Weights of a small transformer language model: a variant of Muon for these matrices.
Each number is 500 + 50 x the weight over the matrix's rms, rounded and kept within 0 to 999. Layers, rows and columns count from 0. Numbers have three digits each.

# layer 5 MLP gate, 1728x576, rms 0.129, rows 845-859, columns 432-575
542510511539510389532455563531537527474441519464477529518569494499476535393479496590504482549548466491513478386508455563467485504479498481518576587447463551593594509515563556606552534499482573528426538580600504464454445331482557443548578495571470489520565469472512505491431544508472549595460412545525475516529535436523573462530458461375511479547411479533487518526431536418467508507430517499594488481460478516428483488564590511447583
436472528542440485584412556505470472444404513535460535500545522550478464526523551525545437476458499428503556475475621497580481585497567591455440489405517565532523468444484514489543539479476507427473468486522505597474549487458469497485470530441409374489589500547488508531541509610499544645502537491481549518441521492477538564450523531490521556536481442569396546478494549529495456519556537465487486469465516577486475512509490499535410
443488623498548524463558593523421548518503533490538493443441445506480419483505472477420516464515449515532625482445451591533495495530511446573457603465481503485557522491445489501454518484491516434454541469468515438504497459530396539425429498677563461473476489513547559413530490544457555547556545550495509470497459490535466459475569421528506494483528578494424468593524477503519524496543515504517624437501498389487535561438542492553523
407431443469477392532373457474483454565474502528476499527468433482481612492516570487469545472484490542535459421539454360414496497475491612439478612557516577527515506519515437420449446462485514446500517434551484448532465421508477486546520552491520368492452473477541483496455504497467502495439501451500504458528496559617396480548529534535553404537471489488396449392565520556526539480528482486505565568350438629538490407453554478547591
505452424572497478562497436547524499512497541487489504553553550432465573533510448455544538420583565467499455547531530530580456498475540478487487507557524504525506475495485518516587481441484475485557351565553486535511489537508487506519518454535411486445492436513443498603411477467398475488583478585551518533497492474624552470510403615564575516657573479543519435471588538511470486503519514550462515522489520477535517623386551541461569
541487487493513495488525515542508548542402470451493449474560536549463327506449494512500603510506442499584561529431513560512446526474508565535509561474549557383494546471487538473517576511584532492477585493519506489453418528547489451509548500579464406531520446529389484581480446516453494516620531487517517494440547566439441489478416540523403593468346508551406443399561465516509491551481495449537478517514526516539491569545540518441418
440507602480516468407430552557479486471477516493512529548619536485544432412488552415395465529515431447576399425419486391510440513453486505429433533516502383561418508504471562491421474517528527525495436521482516558543428610510517514576441481493473604530517445518494500529438578481486457552460475459479553576390499402546549474585460433483622514499489516493533462512583545388567509441499458539565496488457480456515469531557486472562560
456512504522502517489432546458393449493507512403445335543491397555526596516467454509586525438447516465502563557469478380424566350529450473508596451479442481484441493468523491427538551488597458525539450549516505508545381414534412433556502423467505487418471491447473497414438540476486542546505477446493544552471514447490460447560528503499447466605445451584402398514588406505542495483462556509531399477486573534412597550488469560538458
469584484438465560575612445502490501505466422514446484519588463517502506520484499436484480595488496481433432437508477493474527569487510516532465436511509549471551517403569531477525454415563485475488504512537487490487489528494473516553487611522526504520498441510440520553451494447480505428446434475467572606519515514524557503407527463546557386447546492557490489436492526474450449541504529457547551523512544505491536509523571508548468
470488540431476444580482523444448570476469474508436518499548458496496552529430519532521492500463462489453543530456355405468511427539422541459434434450496596507432471536560478496522535450465496529503490522447437557499514464551420520452470560408444463530425444466550501476452546508454567494510481502493536494430459518464472539482504511525584451457557541643490501548478572509471470510514469556488524521428453500465515503532496551574515
539530533621512472511493543543537574532491514545527449461455436540513461488450441511426574540478522489540517427464486534406546406597517536464555573526490579368419528535592560531550517531516500421425536479388408498531445448427554485515523557446517409506524462622505532394441540550516490503498566521471525599501536518642540585502595492529539537486542531560478529476515531502563437424445548502493525430582533500370548462520521409500467
594485509448435481578425512491356501430557569502485431449585562520501511586428454469434448560477449470471622495522440592539565504424422487472494451328513456454532468546497509422427472545538458508559503545552511455505503560486516531494449534463552475473536379417497432558460543526499503492512584501452601429492442535479493462444487490636478490541508585458510451529521551451493567373542441455504561402518453588465527483521387455524564
469479503487529523478469510524475536424472496491562541433394475520521586566499446469543524451543383559517534493484556490473495501507544454517494488523408590533545471548482477523477509479477528484395486490438446504495472528474602519519469564375479531465522560506484509457534514513551489495527556564444481464633595498557430604517492475498521343468485473495477494450544487445493483459480539365444528474595441501482420523535453526541523
457479441492534429492463573533504504503500520502431463404488431417495495487525557512446486469503543452578519611495447499504508471482542557498468538556589500579516463557456505502535509520488548509419530537592562469514449622511528595511498435559524402464494630494558544516472441558487444545514526570445480396458439468586416528427505538579481565503424581455493479456537518460435486473512548610526490511491449545548502486470487528506487
540481497579505541429472555508441543620528568535538410498536522514527491467461546451482548439530591535522587457525570538438436614520474510453624475550523511482476533532615493448501520405459568581489516504383542377504505449486508528456514431635494502523525529549538472530349475570398468557510514483562458510476557578429484466427396542499475480502491537529493557626497574559451522519440439523399494411529416544522475472484481542492508
# layer 5 MLP up, 1728x576, rms 0.134, rows 845-859, columns 432-575
418549458572495518485477545473547431514519405493579447466469451442536542464480612430477529495553480569485417479517545409461525494581497593390429551577493479392495501507589518450537560504537536459566407576506582437510594510458569533503575616574499539449504451365553482449469431517496593625543512502424475456536472514399521609491472497471493506454526572552589549534538489479547605545515507564479517493493509474503490463367436492541491
459507498525464532489456397459487537577510552534431468474503393446519393433442523481570443494475544422533442487459472541484503492482485546486516595505484521600412456481460504496444585534543477589526498494470473509476483497517509514496492504487527543516561512444461566507447476491468521480529469423624531437452576430507486505599387502487493427543427495510495571523537426490526526505531475562576489469432531538476538471481557554435477
527527537500507446496552498521467441451485529570548476534436598437515504490404538469497509350461518476440506512406559438492499488464564483510464431517539542602461475385489522537494431500513524484432456578506532565549552489542466520599554551485368431480521448450400489530470491468500570405541475496406551478479494494459435405524496508454585556576620483480484507436529484490438455423517424445503460512494508514485558533480526490507524
543555556551514548516527525459510496433517603396470520504473464484628440451438532481490669403459525484573488564473542601596469454480439513517492416450578449386515578470507463548457517595482545422437473516512456573432445550487500536491516511523464427566543542464459474528566410478507464537446479496505546435571491531507483576475497476395431511510424537511534460477554479528575498479536422529529460514491534474423629497536435427484401
472517488502459516557476500608544510483492477324502646497499597405504548422549485578529389490553530490522561533524504504490544445492475552535531447496467552544543494508486472488489517570502458457471467524411505407583434530508490427421421616498453463522519422458441628563444484421329478503502503533514451501493489494494426531462492594534555564496541464466511512451506435554520527548489451420518506563546512472534484564496454435551452
521413545459467516413560568532572480512507568457501392442467529429559531513543515388566429531555447482574504440502514600438509412473460437484488499524499530545549543507481459613539467399595530499502487561486511438598490538419475457486512390457567530500505492507463431520544528576563500561541410495528542428463440470547587544540469490514525596461589518409423518534592444557570455527513495586596437480516525605481457561432445498502529
451470556522528525540576507490569451521491481484604475510501515470483536486518462499356427490506578551481575492506466577564500553513403524543490429484506558525517438462459460618522454496490491493539524579486533507430481465492475454504506516482486480508614471462514433530450453453455484575475458566447448543487399525498428549422524533503342548471412501543508514483526531483445602528519579442478494445447515520578456405591431434483433
457509567513516561447514567557564557493529489418507457452486574518590526470469562423530453473455427497497436480551499480513462508516506587533494506417546519548506513520402513536520489622544408575447514409505508484497458425532444537380509470434473377433494580506543449423470649568496496473566491493456466404457532541495426517510516511454591518482475513538556454454569460562445502554494520465438595377577401514534545366554582482518519
521562493452507512396502522565447483530493525482484436516493491486551428576527472457527545497514493495368495540436531491568533477454530472420459438464491507527482556539505494462487429406483440512531555550512491408497452552525529418407526493435514511539528417523552467470434496515508578469463466489511560449488435493523548472475585522522485520491517531512457464437473461525512432570519540477520506562433569500550437485487400543456503
520605409511559529479643496519568480583502516528508459467498407491480511530470452472544482507406503478528506549485432469515556440467466510522482513541581477471523466524536550542584513442485506582522504473527504535518487542468497479477492529530559500403514484386409563481453469537456468475553478524561593549494500458559523443549570558531451509477484482497568576536476569540566506475475517571576473552500491558476490472522500520420526
470549557543577433551424448565561499527449485484533468502520455467504435462571443494394374527491484431418466411584513506474453503499519527533516492439504520526471492533528465623516514489509518377494501484447493548381483503538517499482518455526490530448473621447483464525425494526524549471474484457419539442545470513521537502471496523479492552502450437583526408453451481483470458482555501573519499579448488512514509455524570565531521
523516517444480423496501436468583424458523542442430472462499476523525557529451524562461549510445523409497511485591433533557475494546600558474473509519404481623507488497444451585482534546567529494497496399497440559497453472553503505467550444530492494497477521501584537509498463437564486440486549499444512622445471527456489458512568480526495557509411548484557441446494575549441534525492446463510466490501503465511447489625487438572493
495493597534535471454549509473515443516476513474482398429470463532438555520518399425555584508511430553519398538583500406446521500536435431464503534484547597488550495455562520562378509568464459480509452524510542492479537464558488596501537479462460466566508440504490458379429536513527478447430535537608533433453533600527490560483474453546503500468467488462526516421518458433486432524420485503480455610551442463458490432454556483481498
485583469514514511540627460439544417536531526548482500585440436474452441508510409461481472489492531523478443489636440528450503643527448479461568609503481502448465503471553463556504458494495501529510564547491544480487515514372467545577571534452489514493479409525432520403605487516494476466529495519565554566520536460474534507517530453485567492482561429447515513581530541550438492453548495443473469457514619493438515476621463535524486
548563457514469658576552543539501551591410439479372400463500543489536470522427503508532428463554514576519395441537486514476514428512545490506509485505504527540496443596499504561573471440455502481472494563521556477452452586464480564563419508451531435470408450578491485494363493478477525485516516442507475423526459516401560499463527431491451433566527509565465538377501461492454505481430482535560510605478534396476497511622645403478470
# layer 5 MLP down (transposed), 1728x576, rms 0.146, rows 845-859, columns 432-575
470432514476447558560472474500479445536520577442546517433438406563457531477458537506468405517479485460480637444444498593504529444589570598479501530430585565600499568558478513425467544545542598498554502476502373603522477490415483464538344491510499484591567487395447469496393509527517526495447549528593450515416476436457609464489495540504432475509415577497488424459542468499566580516523473493520489469460534470510520501436515449506578
506483506492565542566428419469537614430489483536530522443590535463453496454460549528561435488475458436559482503441448576572544517476537529453436509523453528464518499422486489482468509445533513439526569576472528504441585503546457539540429519556396411456432466531426380502511583481563540505487373534480434490435488438471523485557473552434435536462498497547547444471516463472457505479534589469435456472559551487547478466467470420513359
450514397459496475457553598451520396431517489496469534545484490666470462571521475453525512514533597397454545455442576524466484577501474455513494545533498500449492471430436521516474469454478491548512520599482578461560628476428576498445509497530504462505545484515534496442471527420536506461524531437435432414491542477524423573572549653406515510551522442527460534436485494445461430406430543530533535523523553527517478513401503557447465
510533432538491524561469589506560479567483463480425473447466517437478498476545566545512489341493525535488497579465454569621506554579502550509439592542545439616509467541552537556469572415395478516547546507514464524624461474518518546459473495526502465677545480526435432549559466388474508508513472385496471450547511478596457522513501513511487436559400408510469447476536525511422491493511489554603498448520508444430425457555545549533473
443478551518559519432509513462540478465514553514493464484541507491518450575499506480531434527496503561516426477464480414484537480510523465483524485506483511453488497543460490552487445467525478547541628399444459507429549545491541579547522483496598530416450530450568512494474443522522574479490471637535467538523429558528547490569468433625470494573572546453571484547513525556479523519481528503445487477565505471517455461520612573564467
524508563453535543404419519524573483484457409546515450376539569500463433522453529536548531536477449422542460462551491564480476476498489529531475501518511498460437563491466548493525548397501557466476546525499580410446378606512381368481508441546514372481443439407544403581489611505533547526428492504577464535531568451476580656426495514585537468460501428477481487500451449551508498467485589431429489479525438501586520478584472510552586
520473441520533586534602441455451484596503496499505449450506503461473569543445536560533445452483575444493486566403541500510562502463497511512530484479515616523485500520484450604562405534450524555488510484535545476470496579492504520548519508384589418516587574456451537553450405412510524449474488571449494489496459478585496486580402554550479445479525510499479482536467512522608430519480524563540407489485610489447525439448535575492496
472503467568498467525498500508405503367444489401493476492496548513443597510430530513513481465492505471431530559521548539608531483545499526537511541512465462505548475547507526514465392552456479423510499480394538577518543461544505564541523567440350494543408465463443445520546522490549459558450524529488557543523558574545518521521548557525570520501468406528451477559494465568512535411474471506494561544542523500464521576454444425446590
457535474450531566510587573531492520496480518517563454488493508567506578409506465568488507508497483468453585541444596486534576483527535495500461616520537426504469472533510537480503571559436471460487445549542509463558487518567481409553572510575498497534558477560460489533512450507465554518565531502552525585546488584452459446649508455486484492519531546492520481427545509417437504535498630457556483518624533604451394466515576468418446
433603435478496521519584512430526526554423436545530520581491523470492490541506453569450510477485460529537511509499548490546548477506495454516516532511542534514583496499562528529534547498413562512479537416513486526452421463539428484501490592528539496504530493571475524598473411574531496521564506370527536562520571483542508469551435513593453444548531434460495461620501503531602437546490453614550510626585545539565542542528574463585466
543496557478554590551510503505557562569372469505342544479515511569494559514611553544542546497472451444434572431573567517519530517450475510439555620491443538545558471534494534539465515542499433525555446450547490569484587492501448491436568491417509464430564457497453477469469517555542565462461482479471520477570511463538515427419523518462439581517518458488461557516613490427604548490482467464512603405433512490494531503649482520515575
505458512396539509453510478503438558551503523623572391418496557522572499518517477550471438487466500509490389499541506455550432529401562470459458571513483480450470552473482529460478524621509453493397411474504465422478585507443513442549400441495659543502551489443532409500455488496466477506481475444488468535461393573413475554474488497529524549438477500555585485600476491429466635515461485406592565425516508549559606462592398524558530
487518401564428505383491556513550461464618436486479517462403477517414537494504509530574502487434495468486522575582573418441465460482502426547434479533426491463449420517506567550522495468473474445496491487500400540530502522567437454544519469504546474465463463542496526470567530394554457565503453600539547453457537564511454621488488519504479476611525506494531499561499532571472536566493449501503461598554426561517524583427507468529493
533554548519452446486461517477576499539422556518473510543430517438460484557515553567560452537628504512527467457640540504538500541572396470562453525511531454500560464566540525453540493414492496491437493592582554496446472470553503432522479512457501604461474509507448574475568508547568533545498458547490498467472461634541583499523477495477534428470535417446531548461534496555505506477464539415485491499494486435427439544538475581467586
501479488500505535427577487469547558438453454531511458479471472522537371464489535433558533405560516529469522408515529523498504434486493563502496418582486388479470547605542480512462540496509520427436468525460519557522532489595468478560433480425550530496499501550489546588513443487450419570524520598462526417538428438560436530454447463552434499501485438516542410425460540462586483542510466472428544521454568468537492549604509444431365